Part of a small language model's weights.
Size: 14 layers, width 128, 2 heads of 64 (1 for keys and values), MLP 384 SwiGLU, vocabulary 5056, 3.42M parameters.
Each number is 500 + 25 x the weight over its row's rms, rounded and kept within 0 to 999. Layers, rows and columns count from 0. Numbers have three digits each. The size before them is the row's rms in percent of the matrix's.

# layer 8 MLP down (transposed), 384x128, rms 0.0826, rows 194-265, columns 0-63
091:461496499520530455517517484447465547513485478507512538517547520543534482478458503513506489517503492457510515491478507529489500548472504452491518489495502520537494464507520447491510514515526511
102:559463513510467525468541488503560532489501524499530511551475510514498522519461488460464519517517507505485473480539485496538487523479520481510530504483506483504497495515510542488503526512481502
097:554425565478478502514478532491493453483510491525490515472492512496499502534490463499502503521505499514528543524503504448491508465496484503513442521523504510508464478484536496506496485519475525
096:547549483488500493530525507548503506485494521522468519479566489517498505488543560523516490495524533465517483504523492496487514487503521473459506485513489497496497500503513476429486501508489536
095:475476502423509484542507488507513516497466519510498515468478532482449512483524509504455464444500492522526486524515499497441515509517524577468519488549483508467515468524488464484493474491468497
092:538526493500521467468469460519534502497489513493509498473497484531518526495514492535526495484490499460504532470541529506515539502492473494482473497518519480480472516508508491501492529525497529
095:484488505485508507520439473514537518498492512539475478494483472509527510525471532500503532468482463464524513545447503520531467504531526538486498476489434550479472541475501529533491518512490506
111:427496472527491483498462477518468470514540514506476468526501508555507517507531480530481496472455513459506544535475503499516492459533546489519514529513488485523513452497477486479518478521529452
109:505501468529463525474444542524492535501524508493462475461502508528493507478529559504488495460459534499488497505468528461476518552482500494467533534484492554525496508489517505531452524458512491
103:497505527477517480507524523499501504463527494494488509502483522523512537476448476497509510540474458496510462496500547471446471495541481473533552527476490514507524473474539494500445499457513559
099:479475476499497507511477486496499489524467480533498489486516493526491507502518500478480502522532524475505539537514505496551522459477497506529535542532499483453488537524483520525515497541520480
101:487452468520556493488512522501480517466509496516456495520500502545510544521527487514508515530520503454494497472550518496509469524490497479481528510503477497504496492509497526488551482490502454
098:479484507483492448457504489504492500529507537523465515482460499541514542518494486476473459520535517497506480498508528449495499493510501528473502507474466482527495486459559539491467470505485521
097:507547552544481502469482494505491500504556530463483487494461521500526495437548496481490509486523452481482470489502504519508466505495493487488492462499488475504489504517510544510493456507467460
106:512554505518566526491481503475501506443518505498537521504535462535512502452497516460515492495509529477506493532472462490488470490522466534481528529489525492523474509508465526486496505550524498
098:454503487497515475519516484497490553512480528487493512504545430559487474463492473503473470483517486526546543498550523517521542475502517503511522525488478523525465511487513486496485514502526504
098:509513510493555516500514506473505459544477515525483522473486492485483473459520499484509491461534506496497483483466502490507465506523500550456500543559462510503507495500451469469476452500537500
102:522502480495530503502511494493560479512522479523481504471549508531476483529542509530483548551521474497541477499488503492499487469554526490510531518526513502530521456510535459465474466512501498
098:493519480512510499492534453494497495503484496505496466478509449480501524490495506543483459490431516491514533491525503525522479428472483516486487522482485497488468501483470504492491514544518501
090:504489494533498480499467489499495490524468491510479509501481446512525476487506510517549515458489519479482518532528490532547479476452474503512481512495513442486500476511566544490485530563537510
105:471494491521457517519471474503483536455499493480510516513508464501482523518486484471489521499491498533461520570523582465471480509487477497470494508520477545532485510496526502512480480513481566
106:484551490516503518506513420488468462512461522510486514539500476451514512477539480517554484488524495470495496490505473502542489515514463523476547530485554513472513488541486504479497477488479538
098:540494490479503519502492459500525547502520519514487508440493497513503515542489494490536526506491491466535487517523536491525482482481493493502558477494538539528508490500472505486515500501472470
109:488500542489457501492498524453457463474492527527516519460513504476457501480469483487476484476499503528539464486476515484503497504513499505475477527504486488495530512528516504488520455495513468
095:511526507530464516485518498462493534553513513488462494466465467445502517513476487494476493537515506524513506494502517513468490470516461553487498504526532531512523531476500485473518458533505479
105:536506493475448534506515527518516483524491498461513535481502508505436492526460490476455493516504502504501521493543525490567508533493478484491463510491510513513493541505530512488500522451530530
110:491436511465469467517505535496541549493512492494491438487510519468486470473523521458477495493495511525456511507482489461489520489489524515499523503537480503520495486509507525515469487496471519
095:500516490486461486524493483451479489484493514503494503522545542498501475509537474515509474492479535503514507492489501488498512491495494478443468534486443509557516512514446493480480544456485510
094:507486550511497504511515500493533502486523475435495522457498492511522520523574529482522515449442508477489494494484508497492518512558503472506496485479493504485449489492513526514503496510534537
106:517479476516504497497487555495512557484521497519494490481459484486495498476508456507499471454557458497534498523501514522518481469474568543473482450454519531481517480494520490503536518469485539
103:478517512520486471527519485476464498486498555477485512545549497478524498512505507539485503448503471499484485506521515539487503469482526509512506554471525537473503535520503485528489449529488441
111:472485522514468503490507482485492487492522442459562422500473523527504511479516503523509505511516509483472472512491527497499515524466510500459585525521502517517483491495513476511439511482486452
099:470554542471451487457483501503461502495500514492524477500513509496544487545494520475523469503507534509521512519491472537484481500510474480481509491474568522488523512472530488518536477491516473
102:474519452506481523530510487482518543497486483529515520513514562448510502464522493538534444430501518536492539505472522550493520501514500557515461452536470507469496469462513532494516504484500484
100:552544530464507499490506514496463507500518543474545483524485512524460508485508524509518496511518447525505486516498545518496469489463473509497507461517488512496499492518492538503522520488489538
095:506496507509491493489490517517465447498508474550539519534515473522479497478513513509505558499465500468467518481492503484490523516497498457461492510474501519516456497549479465492523518459504466
088:546492516507489481481521490531472461505520467552524487502536448488523483523501493499485486464481497511527541515499542481521507511493492488496465545481458516541519561500522482510493478468475468
097:486527539461471498542551544540495477519486512527530527493508483471476516502499569500502536536552495485458511492454457543478493515496493526537513522470457503470468489524492510531480558528471506
105:499473488468477474523467464533497486491462491503521489526495513498521500481434517503511495490487541510489548469494503491534495469481500485500483495547461451460525533452492511496501442472503513
102:459493507488517538506461506531481458520506441500512525525493522517515492543506499493468484488492463509503488493494518510499551519515524473522520544516506516501516554565501509515512526516448491
107:530479507501505467434505529502485507507513461496519511505492490567494460484497560546499499497493514502514536525536526454479480497547500517465471524494466498516493474502473556467493504501482518
099:521483498566506528504516492486506504527516513532489494479482438501493534481509549517471519492523446510500507507509519456524474490498516529487530533511514495463476512506473471509490501489460485
100:474511508486510508561492500506481498516469526485514506450506505489474507477500464519479521514484519488486529495504545531427511497495487500433515515525539488561515463498489484509479484521502480
094:524508477489537458493495499505498476513536457487496497495426517511530494466518473515522494498476527495507491457523502481546532556524493493513504527569523455500491445529484505538477517498554495
101:472459507537497498498484499491510523498495457498549549479455528504467521439488498497490549503522508511506525500517524535493454508489526505510520520531473464506504466503505455511470481494531505
098:489512491523478511455539472469461474485461543541540517538522446518502513516526496526511441515541499475507501509508506543456476517503489532504550537535491463500501489474522494516519524511515543
100:501527497503474474519503527513482485485493445555517522484493473495499474468524476495509520493498484507481495500546547527500584499474507476480477475494472511468501484517493534509483506536513486
101:524519499513515534568464477559522541542526516479483487474522518501491498467537476507502489501503544476500482492535485484515505489472490493478508481534483462507491487516512504499523507463536522
096:488549507533490486488529514493519470515486485498508525476441489498513449466482537475518505443473486515470496512496486535545514490471465512469521516499501483512443518484537518564490503500503459
093:476451532505442467521458477495522514503524501463512501500493509476487493504490430509488499546524517493505516510465522544491510472528482447529492525466513523478501496505463503507518502546503503
100:547491503511499488503472507563539517469472515505513522541518535523492494501507517511501480498531504536514519502513538510533426491498524491554458510525471484481553512527495470461513516516529501
099:488454513495470493491508521536463465500498459467487527495472503479502447544519474509500506481504534476487483515527498522503476523467487464496490480556491489500494502463508482503501542460489505
107:485519492504506523503475505457492530478474493489540492508570497486476495505522465448518543490502538490533485505509487489524516489514484497549555495525498509519478494547509495519504422518477497
115:468491487466474527497518513486538475488486539512516525519516491471498514458509469483536529462452509514477482488526504507471526534440503484481498509500494497522510504465463565504481506442551524
098:476526486537512503499482482516518509505574514518503501456522531468562506495524470478462514517534499505484542469497509463526474512525532530464528507540519526492558457498480522520502486491527460
099:535471481482480481502506504497499500531545490494490497489470527474527516498428495469514497530501534477493537495510532517476499490520437475472477541488530516494479522482515475500490531468544526
094:549526459509508429482523519525475482516523506474499555493450541551452474494522477494459443470503473468501489485468498474466494513489511474506517515510567490507461472525518487517513471450532444
097:484474504504480502529485497519532511502534500512491494506524474476468483525488492482444529502521460457461507536487500522493509502514506493487483514530448451460533450567525514531491487529489455
096:512513456496496488486548486519518538494480549520488513536481537490484490462533476514479495480530464513516506509570483517571499506484497532543481496517471509542510460508491510454528453457493531
104:514435498482498500495502498474472497486511474520472525556475505542496461510483501509482502500540519511504512545497521468475532475519525519508530458485483452512545501519490507498527534470469502
097:517511497499506494477485454508482517526507502520501462532496495458533541497490465514484499521528495505487503497471479533463501509518479533493495462446478437506539457485476500477516574500506475
100:510461515505478478524535467550484508493485498504483503530501528483535497497557479507474455501532465476503536520451495497487488442567518512491497543516452507463496491480503505462512516498479486
096:532465527507470483501498503523528514523538515477502547504507504512500490482552489476514532477507484489464517500482476481545485504466495452552540507526499478500506468521475455531542480481539457
096:528514533448524490504535505510483570478490533488522522517485513512517529519471494510510452469509487482564518510545465483466479506468491485507490513475492495465503510560512515495467467497497540
100:483493488513495549512490506494461477514506507509471503487476465451518507481501532533467473511466518514519473480499513493529486503475488493535490537542538489542499486443570481499520560499460483
108:537517528492477494535473483547479537559540478482506510477513485506528489497522507509509487503511515480517483523517532484494515510544472478508511516533508459501529517479502471487510519509546460
085:526486491486486476496510522486494470497569524539479488489530481483480516489503510505484452537540519498500489520472491499482480544502468447469457487534525504494552519486503498442485479486532490
094:495526484513524496491518543467469492513476519524512479500520444481528493513496508476547484482499485525491502503487526540533527490482504503485528505478470558513466490520478477498443483469484460
105:500430508468538522513515474505462527548494470512515486467524498476479494512484489494512483483521483521535511529488496535524559451487498521527515512494517527515463517550524489489505507496492524
100:503551456446506538501462513478486498469520505486483465490489455470505509534447504474487474510502514495483509481530457533468483497480504483524505477502488514509540532484471488494524511483486495
099:503501515491506518495482491444534523450488454516523489523552488447522485494505482504479481523492494493518524452484490465502506458470505534503511491496487498469533506488532499489487473507454476
098:469476507480506481497507505499503491519498442501466500528500495492565524512510489537511543520486510503535497477502501489525519519514513487493480551507517510540503468501564518518490508547540519
# layer 8 MLP gate, 384x128, rms 0.0826, rows 195-265, columns 0-63
104:468491511477507504479488544508527476563510499546457455515523511521502487500465486536499513481488488485513492481484502482490508503456468447490516507500489530484523522506495450494486494507497509
095:506516509472557493506518478512506512538503530481513494460465506514492448500498455491511514551544488501514516500472534516531511510479437483519496535550510462441500459511518502541528450485508529
098:490491500535494511499483484506475459527519465506513473490508532511470441504515483537510464526480448494479476523483516516508525515536511528501524533475504481486462519475498525542493448515507494
090:438507517499485537474510490529480511491482492504524508523491516526496494506507490527501495521478517496563461510475490514546505466531504480547487512482469502438529523478513460476520487484514467
094:498498480489529523518452541483487492480478477533452487517479522478453510531531496488524503528520465478492516483545515481529498534545516512521473490517464468476487531480518493539504493480522471
095:525507503479461512487467494503497502464486489469475492521473505475534504502518534484480483527480473500509485542512532492494482498469494533519523554506414516443482452537521495496495442485476500
111:479498447505530521504526510458475486528492479492483489494481513488476500510516506454463482473477519496506520484476496466518495470479503498504526469518527517492458454507546511499465489478502484
092:489538513490479504546491496457525506463494508473541514501480505498474494512508485463521454482527481509458500489486516490503445523537452489491532503468528480520506482499442477464459494495501484
115:540517476465553492523514487462464501505510514477526495493507534507510503522499555498488539505495499466494495474484491452519525489472473526468493538512504516515489453493479525482495469548485518
098:501517541558490481512497496500506546525480527538494516525507519466504482537511499490569514487527509479482499483509512471482508564483528482504510514472525523486454527477513532517510503511494500
116:537512493518487510531508525487503473515479529525471582481471489485500488539509438451458523477514459510512475514522451498542542486515539530468501492483488513508525506501507546500481540523485460
101:504503488525541487484463492451506496555482505501500501515529485573480503501508503521494460475507492551512485530478514513532463525500452530478475450503511503517520509447518456485493469503512526
094:514543510432491493440490512492466458486502534512509514557493554488553543469501492538486498506489513523543505522514496521462487490524515483539494490501524482507484451522442502497483523488499481
110:513509479504481469474524533517479517534494541459521498494465509532536506519480473490506501494508483516530489514505494549512499507451510464483532527464468513584498514525484477494461517480536497
099:516531486509527499511505551547462477499491475516519521491514498495468483521445492506531515466496491486507510489522499455501526447473513540500494496486459506488472502495537510473498530538539498
101:491540443461508514529535495516461523538500508460515526471466498464449452521492493512493517522466504496504548493505466511535524478513511486493481508493479495516487484484499482498513483494505507
100:512525443470479490519482495526506517558513450496493538491450535473474486520509501506456507515496504524485478498521504496517463503508517479474541510495500542526501471475539458479474546504477483
089:460522462512521511491524500499495524494510519480487501562449526522488511496528516485569487445489488525502522502516482542476479517462510455484502503539504471526488464469500489486498476450497442
086:542504505514491504485483493490500510530467488490503555501493434505479500505462520489486514510490420513529538499486491468527527499428491533534476484480482497537499547571507504520500498489524508
095:464484527476443517459486461512519494487472526504561506493495514499498543500475510517483484506503510503530519526490505489517529506522503481465519477445474528492501498542481506469509459516458495
107:452478504469474496505494478492548499470485497503471480509506519453463521464514482538469501495487513491511505510436487483505489506459523494451517523486539509468532493510440502489504486528508491
105:475516527467512500520502530549475507509540526476494478547550495463504440493512455491536521494505477473512522491482540519466488496486526466503500480547494490509468455538525478493456513523455525
112:519517489517449504489483522470467498477484514517495475510529515459480488495480555461532526478508521516489499455495529494488481500516499487453529520508526507475508476525473484475541522475532476
109:526504538489518454514503482516475542520472480497535497541512521536551490493471498512537515501460517493497490520510476533511466505533501478512521458507465523485513484506525521485527495500457497
098:520506545507506486510456474449506520491519475511533506506497520475496525488477458510496527479452528444539500491508514518471473495523484510488509517529483523515477495556518504476513485537542475
095:464532493519520475441524488518501459472486501468527555516471484510483523514476532548510495524495498497552472527513452524525466509539483515507542499443471543486505496484522496522562506480509468
098:502549489515522474530557569496453515500510489496534487519477498521465489518484514458519519466488480472464488508478497498490497535468456498488479468473506482529469496520476466517513519468504510
093:501501523520516524510494489476555478504504454451465487430549517485554504474524506478523526515508483489461515498475494501480472498543511536522507447483494534466504487514508497493497503510529529
101:509561559484515471472524513507523529534522526510511509500473528470472481498524527516489496512552478542501509504529478528519493506490542500462515521441506497550482511567516506493507472504493546
093:494568466474528477539510495504492468482504546452458477508473530467497538538485466480479534517489505484474509494482489511498497509483459514520493522465500508529499527533468447517494448550501513
104:522497555476508560490496521516483503509494518460566453566468481507500467494509493523515496524510451442519508529484481513470470526478493519479480505505464503515521502476536471520456487495497498
115:478521560459491513481462451501483538472477497489486474513505529511526517524499526495505475538490511480566453492492517504526493470542466497501523470528490486522499510487453490498505495495470517
101:535490508511529528485478489544508566518509500483497501454527491478471493470505467489466483512507485503501502498505516520490478460472547536473490468495535549519497518521477496517527525471535496
104:454519493515497518500459490462464478483538525516542494495474498492495478496492513519520539552480514523497472512479445559517495517509481509501554454499559521501522519496526504473538487484542512
099:543521496499454481516554523516488474524473543491499492519459475493514466478483454489502491484529500465507518494477499560495520483448544512497541485487481481512447510512502489466474514475487513
087:514505517502479514475477502483452476504485542462517505503507502481499460514505515518511454463480508491475517512554495453486496552482526532518479510506520506464487507520533527502481436521525480
093:460459480529522545503517475491517497496457480499501495527501486484502468533559501476469474513478553485498493432465485485542514510475504465501480531477512505516497522523493501498512481495467478
101:530528549444447505507511486459475455522504514482515526517459510460488488547482460477531494482484502464468491502484566489498490474524508496504489516478513506493447483537494502497490454493509526
096:479495556501507496476492506483518493523499510490506488484524502494525557515425465535475497481505547492529538542424488486499471483513510494530500530504539512504494495562529490487525539499481457
107:502513469451532460464501467499520503529476480524506493515470526473472496470494531533516554465476531536499548502507492451518499495509506491458490491537505542512461499458516497469515496486467493
117:494530483485482495513488534547493551460504515511497462522503495524525444478477477519486483521472469491488488480483501465489506517487539474482460512474463509490517508512502505507516525512477458
103:497515487512478560498501510512503526503532487481474510512520520538510526520507484489492528478504457500528490503483502478545525497481535475492493514518469480461533513433487496512514525521510534
096:505502511507507520452509496529475548485484505509525496534528489527489512490501529485471514456528556495497488483531483523486478436498472500520465474507485552518530538475542522487505525526457485
102:535509503557527532485502528476490524476498529474495514522553499487500444488484478484461513496512512519501516488488489539515489528500482518478498466488531512529473455482525459424502480507491486
094:489438511564539479461508447512478491484535538513494510477512551466455504486515488527494497467465456472554468519505493515482468475469488513500551510521497510506523510531476506509499471505487517
102:519482483530465523514496514502513536488503488525494483521499506459525488501484510467508484485527476526508519480518511515523545498473500519477504473519515503470466475533543517492492463539517529
095:530527481496518480473483482499476512475518469484502509499489517495496507542500506513492494505509486499528510502518488509533511523467539495524546472500482541472493499437488530531489450486510486
097:502517534504490482490501489478496508511468508516463492530496505532486530485530536473489536491489524491532482504507489505545482503534510526505456480542524463500504492501464539490462493535518494
095:512478493446465510538509500520495523503514536524514501496530476489512494504459506487517516531505476509530509503525496507451470469505516505491545490482505514490481492502494501519475477527523520
092:505511502492524545521494518504508494566512460488461445501494508515508504502494533509501550519500535506526469515498473521491507567472466480527506472491490476495460519480509489476499514507509501
108:534478477523502517493529479511467506490549501522460504485515485554502467542482489503478481497466521502543508456508522520528474502466492497515456527481487511515461511482508478515492489506513494
099:526481448502456513501498527530488523468459494491498470506475523495508510529521436481510508429518545478505487496493488533523531450522431509483506540525514498527441530516514466524473481472510526
111:492536509499523481506532486516486552480484487470493499488459498491488499525495463491486537498520495461516574503512518481520521525495536472492497485505501559500526510520460453527564494453484488
119:481527454479521479526502547480454503466528523500524491507544501480474488494515486478483530555507500524507493517465494467489489512489551522522485526519517481483469485498465459563561497510525480
104:511502518493530564514474487494481497490486562541538511507512508519531519489469494495487476540490457499490500453494493502526493524457544514467463481472465438456507530517513492526485488482493505
086:507497494511526502490456495530517513507475489492499518544462507491470547484479493517493447504526531506562479554496469497503507502468495481534532557478507528493476550484493472519494541460518453
091:480488473547484508496501507479501511548462527469485504493527513504483487537477514484537495501544523550517456485459510491507467487452511534530471489479550509513485526519517512460466458483477489
091:487489504498492571479446504455513537531518483461513531496504488509496487485559512510488506519475521480478522485495475451485494494492501515490545540522480437481488537489455535511498480508492470
099:531500460550511480482527494500487518472517529475473449534551481536507511521500490495509533536515485477508511460485502497510454478506464536491546519523517471504488538499483491509498532530472511
100:480511486476553476512514468522471523499464501520468513514522493493488468459498468522490512489503474492496482486557514495499502512492471510502518490485492488525519542519519502458496553503489527
093:518507496563517494467481502501493517546466467526478488512546531485487491479504505516509468495518455442473508539482478508533501474507511505496482511513506505485505488514394490514523461487505481
106:465503500472528498505515512505499503529493514521494456493440480521503518482478481512532528498521485492503473473515492461514521502489522514491508519546513458481498471481520524429542480548497460
094:475477491495504505434484503481520480488561510555538547502506477513526503507521524487503503561513499509470518494507523507446536525513527500501516459559524477482473509495465497489487516481527459
099:485482501469472483524473444527471534479551521509461490463497476458463501515508530486543542499498487512530468496531514515486497465524437498481540529533534477443508519500489494468460491523512470
107:483526458530523497512495520509494508536422447467483512507500518493537515508461508482499506437497462476525485467533509541537495489477507485490498494512518489525466499514507490502512499501515494
094:500491498498553530548513509492512523496475511435491486496490513521489467516475509520517513485440498505516519459486471520536517486498486479517531497467537522548470529483476471498484530487483538
091:485470483541525466496481500436490501470486496495498493494464548514467493503489484477495503516496480488504565499452516484508491474522480538502494482525515476483481519512520509534446487503504503
100:544462475512490512483486516495487518470436532480558529541506486474449485500518544498504507480525490527542498538551479494494556515492492512512496480529475475501490525524497504504499506506498513
090:503494481527463495522479488499456511490496530491515503490516510440477493534527563535510483540534493474517556492470490511508505548447486473534490502532519508477543504502501494471487524475532496
095:472522481473539493524514518504490506454497501511495482502470483491496486490496492491497529467495506528510460499528500529493503492518513491553494464555485483511486519516480491498489509460487513
107:486529539508499485499466519496502502525489490468449468489515508487542482481508509472480552501517521480495467473524543467489471506512498480483506537550512553530490495501535512505526506466509484
# layer 8 MLP up, 384x128, rms 0.0829, rows 195-265, columns 0-63
101:507502468550462498432517499532534533510512522495485518510536500506537525476502481503467480514518524508456481503524524496480477508489507507544475503546494500510512514493530497530488494428457489
095:500527479467456503527473489511479506463529526491484512493490524477528538495492493483457490493504520489487525538493487465478508488523488551559575509486478470500512517492544510505534511496495496
097:526479459501453507521499479466500516480461483492509557481515512477515535522475501503524490500512465488481515470515523493477531532509488510530545518479500488505530515515491532527501444446480473
091:500540489515505524519506476511507578507502504499500497514508484478535498505514531482533538462494464482484494452532501541548508501485501522480506458499494521480486483495505500513495534503491535
096:495437534447491508443505487487474491501477559455506489494478541493538543521505529484499495480473474504527527469518493481471531535495482537470488502500471515480486488473511525451522508496511466
097:481496536449548536505501521524515499531479454478484527508495495469470494496456541451491483491414499483512545529485514519535499464506514482544504508469503496520466467528476474484477495479503498
109:493522472518530448503475511544508489518541510510520496517466486524495556531469516464486478451457489533493482493484510515506504499490479495473490548515467519513514468481507503500502469471534509
104:540528527536499476508456501496521518487507488535481455488502508560473521537489537475471470514458488496495480485471546475461534539520510530476511526530527518492460528487490503538464552506498508
102:487475509490553488472481487504491510484506529489465467476472509488483496533529512498480516513505559530510472487467548470543502500555462484510510494531447501515499477510533493504528497528489506
098:495505516518529538488526582498490528484476476494515454477507477476500521462540485511435506449515484481512517512517526494489543483487547520519527539555505493485536539492486492536516499479480455
104:486479506488480521528491516478483505450494491523487481486455519487495484514524502500522518496518511514488506466492537520487546498519523516476512555515532529514504472511511517505516482510521534
096:496474555516494504498500520509435496525548515497493463524494472472551490498487507473513477470497517494501500486533448541494503497425511447525472500504548499477503472538470463481477524510482470
093:523468463518528511463512468513488492502529453508516495524467463494489511492490511524501526446503482474524464482487453470446497517486492520526453462535464513548502508453519484517449451482488502
105:485481505517480545463457470453474508509487476515490527510482512510470497479526504520525493515496502519484546483513504448507543548500497529517499498536514493452510474493515570534537512489539476
100:493465506528452473504510476500523479485462536531481522515481510535488475493551531472512490531476513473507498538519526486506518552491482516476508509499479458549520539503489491487465515483477498
091:479492469512531524511482501469511478510507515547452534516534508544493478548481420467506433497516497491462496519505505554478503516497493507520529492474492507482483476520514518501503512483466471
105:498522445517520534498430529530474490484505499499526505502485486484471551522479520534481483481470504483518498534522514499498497464495493511487495464476488520513520473500494510524483499481530531
094:499467512487475474538480512486511447490467479503467483441555451525487523464485512537511507489462495468524493472458486509511496506506489529495486504470487514472511480465460467503507462531497539
087:481496490503481472550519582493535470522495499501499474478489512470451478545498493491435479523442535443471507501515497529503480529538508506497475498493475532505473451498488496495516504510513498
106:510502534517514494550457519465515508485479490468483520496515517479516516518550488518490487493495493485480506557480490511494509495463518490502519497506473505491521541488485517489503493502475500
103:442519432527501512462537520463501486494476495516483493522501518520498499503535469499469511524492494504492508509520484516502508512497499557489491468499491542469487524529495487490476477494526494
107:520474485487512505502454475502493461511532532512477506493502458517505533496490512468487509519510560471533510508520524495459478472472516531485477484491525506498480475507457549492484509527550512
110:506500511481500548479530489522478506471505514526513508452494540509464491490508514480518499490514484501489491547473533493528510506474520502472493486507508461514497504500470480466488497509497506
102:489486503497533567482502529477518494528524472508460472454501532532508494507540517503515530502510501503535490514489472493507509482483493506515505545442473473489494464456492489555500515523503478
103:489527534506506475484510506487463537515493506510523553531476494502458518523496519510494514501484538460495512558530497514532457509516480495548463512468510491519480473502564551486458506528536521
101:538464523480514486517462525547523499532538497535482477483503524516502508495528498485522496494490500503458553485506483492509516478481511502495507488474466508466519492484460534523516485524414536
099:490556539497499493472515531504517487499467505490512465491458508497491525460455500466536471472500466434485506518523511531511521525521491475506505516504548470487502467487486486503492499482526513
091:532481463511495467526511489486456526511504537549528507514502540509479458533507484490489508506481529510549488452534521566495526511486510468488512505473485496519510476498515436498528449470458511
114:474539509527551521426483503498495578450510500474501512475480494500514498518552489474526485496550492489513508488513489540498496487470530501492484482442551491523492495517523510502485517486517551
096:502490476496496511465455536493433488524503503545483519507480461475521514483516508518518532470491477478460502496511519502524539538483503486519461529520514514521456489510514476545484452524475471
109:483525494522511509474490509520528495519521477498476480476489491445507517459506483471490501499520498487485496523512482524465464458489463521474538504507496505521501469512470495523492470501489490
098:524511480503472515468485515519522488529538528496511531491496471515503462557512516460536514492494503510504556550474492494475493476500536510496496494520488499454515534499508503523512512538529500
098:503467534477453534535556472503499512483496526509487519483434506504505492512480493494498494528523511475509538467493494528490499485485519509517509496535548457504446493510467495482491514495517512
101:505509509488525499523504475526480519503498551506468560470525530515546516465463512532481529532515497532527524521490462493527510488518494512494463474462516492504496523497508488507548493520471509
098:495487501484509525504514488479549507459553498519460476484526522491506549549541515496502529494524522526498493518526518466492455472544506484520483537505507531467490496543495541515512491512490482
084:504490520535462494503527530485500508470501506530512548497502495556511530459465490506498484491484584504479519533525488501489479493509494495506514520483532502477539536512456504496508500517439495
087:523543519470521500538459502499477483512529495443469493509533498489486484527515506498490472540473512530477513515453538515513504510530498514510459493459489506515479509532470558497515488495481496
112:511537507483499508542509474484535470466541535519509512516508509502545514515477500492522482456472506488499494507511477486490497487478469479463525495536487503490493459532493508510493530458512527
103:505498507458482522509468451510474483533477504521522550513456524558514472477465483483466511518534509493472489503488517476468538489507529437476504496497455508525492487492497498501495469491518539
106:471460536550482502478466488531526556493508512467481490518514471554517509545469475509507463522513457467484466515500481499488478482465471509505495513488488491467477483534479547485524538524534492
108:509481501515515486499479476482520463536542482519528519517468483511511526510479488545536484482508498553540545519497497524523515490474489562498524501513487502470491509508476547548477468486556515
109:494504516464518458492461554492499449494445504514495453477525497496521502489547565487526471552451545462492502509513511524497505494528484518499509517497496506545497496505485505504505527488492474
094:493541518502486499488484502517501481456488490512527504498481466502529481510514521467468484484486471498518507471489451433482459471533561489502448508519460502489489534529508514479454464500480478
096:501517482510529505482512482522514499506508509501533566462476536501517526495441490489502511498511487497470498478498513521480487545487461497504518529480510484504494487515514509504462549450492513
100:510513498505492538457549503453467513526493484506495495508534490504504512541474506514509484474539511510503495528489516539507495471498530477537471481520512505485501515531467459539498542498463525
100:492529500480527520487475498493483488466548479503495460502502481502502543516475529512487484516583512502510465508457479500527447502474473507476522531463472509483498467518532485478545503497551507
102:520523499504494518558493502496534457501511482446489489509506486482510495521489465541470490477513491489482512507486538498544488480492483493515524512489507513493477503516460515523480519498523533
095:478517489518505502546506518499465474503517473477523515495480493456491527493514536525483499485465448465543481506518485517527504507486529497486464489468506504503501456499503510530473468454528503
088:499485550539567494489478473494501496482515463448459511524482488496480521538524474474476496468488504460511515512482512526508482531490475512561497508503493514521545504505477482527491492521475511
096:503519505473483534478459530553497516512489491524527479541509470505517509474520491495533501502502541444518464533503519477536464494482489491552517503452491517513499517507532527476492571498484461
103:483467512508455527464473506501540502470467475475498537546488488496485496504517488551494501491525482473511498500480450539501534498530493557516541481530506528468499507502521511502528576524510498
104:456476482491514516502470496465505501474519475475501488507496491497495539523517488458488501480530486486484434496469506461518496477513499486490490498476502486512512530535476480522489480529493480
113:452481493496471509468503510502518480530505526512511534517536488501536481453535475512540504499530525489508474474494554516456535528479468528480533497514500490476469499547466541505455508495486458
106:494523485502520510542478494489476516472478497509480485478451481479439452513467498513567475498468484468553508529495539515497497495469527461565514527518538479492513473528499511525523503489526521
096:498513534525482471498533486474508498461522504528525508564527484465520489476553471475477493525511485503483507538497484500508537501522519475507500487499496518507457501493504507494480508481531508
089:494490548497531493491514508476443494583502476493487476512476485479489463482544510536511529496449477519554491509494467485517467485477552480488471497519559470455464483542548476505462516474513540
101:538509505513493498516453505479491509485532499484468492509538443502532518487498483563538469490477473455490520506541519491532490513491447532537493541493508499515479481493542547464490505482536521
095:480478497516511540483511498491492516543520483466496505504521497522492499547515540486531497560500522502437508464469517461485457535499491488486541499498498469480512561493506499507528498539474480
105:527503524493460471486489469503487479523516503494483504513468472524513521518465492523528519525458530482526479458468527486524475465509458532498518464452514476471507572531508479505517498520444546
102:531535485523523513493523536505551474480506555548513553510515498513464539488481472515520483511534496487531506510519496508512519550508481492532487479490480482493526483509482477499496518535488496
098:484464494506498513490521533551477496480449521529488497509501503485525496500465500519512476476521521490484510513533493459497546493513522480474450545495538521521481496508456491556497494513487436
107:553494527488514540503505509491513491518451533504490494518517521508510495510507498498470525506527508502488519479529503540490501481499532510502474471516493570494514509448527516483500499476505499
096:484469499494530524527507495499477547482535499510524486467475456457458526451516527514514466499482513511489522473472515495487520460508501483509455481518488453516500502485488490464507507473448470
095:496534436497476533519490510484508469489479526463485495476509501540508474481536493563461479486520468505483502479524500543528513499546478466498545510510525507542545460482506528550521541510483500
113:471517514492438494489502539464525505484474506486490506509510520517537520527498489496527510514533522522514517508513477510489508475493482501485518493531461525428477536464482495558500506513499482
096:478547491508508483468520498496464516530511543567505509505506521506481494508535495501493485498505459532467490525476480499440502509525464502503462454519499499447535520508511510506503507522491535
095:519522552473527492484448492508522489484527471498533510490466468499505485519504521482487479508474533506470496522495463489470454506508515471492499468518522474466496521466532540495544510481524480
101:512553500524474474498491511460477511491520495487502468517504470507560528483507518459517495468552492534482446507515517509499503501442467530520510531553502457485451511491467517500523516492499467
092:487493489482483522534507474493465502504553488459533508522495522495529515469473489549472459548518502494519492473459491494500502505424498488492472476491530481505540508539464468500467489456521470
104:507517542504517500517509479472492500531515498489529484508466493484517460468487554514496544506491517521522495481475505527488509513508567527495535531497535521496505508515460525527508487532535492
102:496472483532490483492483488509474519497505498512506497448565492482460488527484550506463466515482491472492520487536506486496469490552503545479519469526530451491511500530479500518466476495503464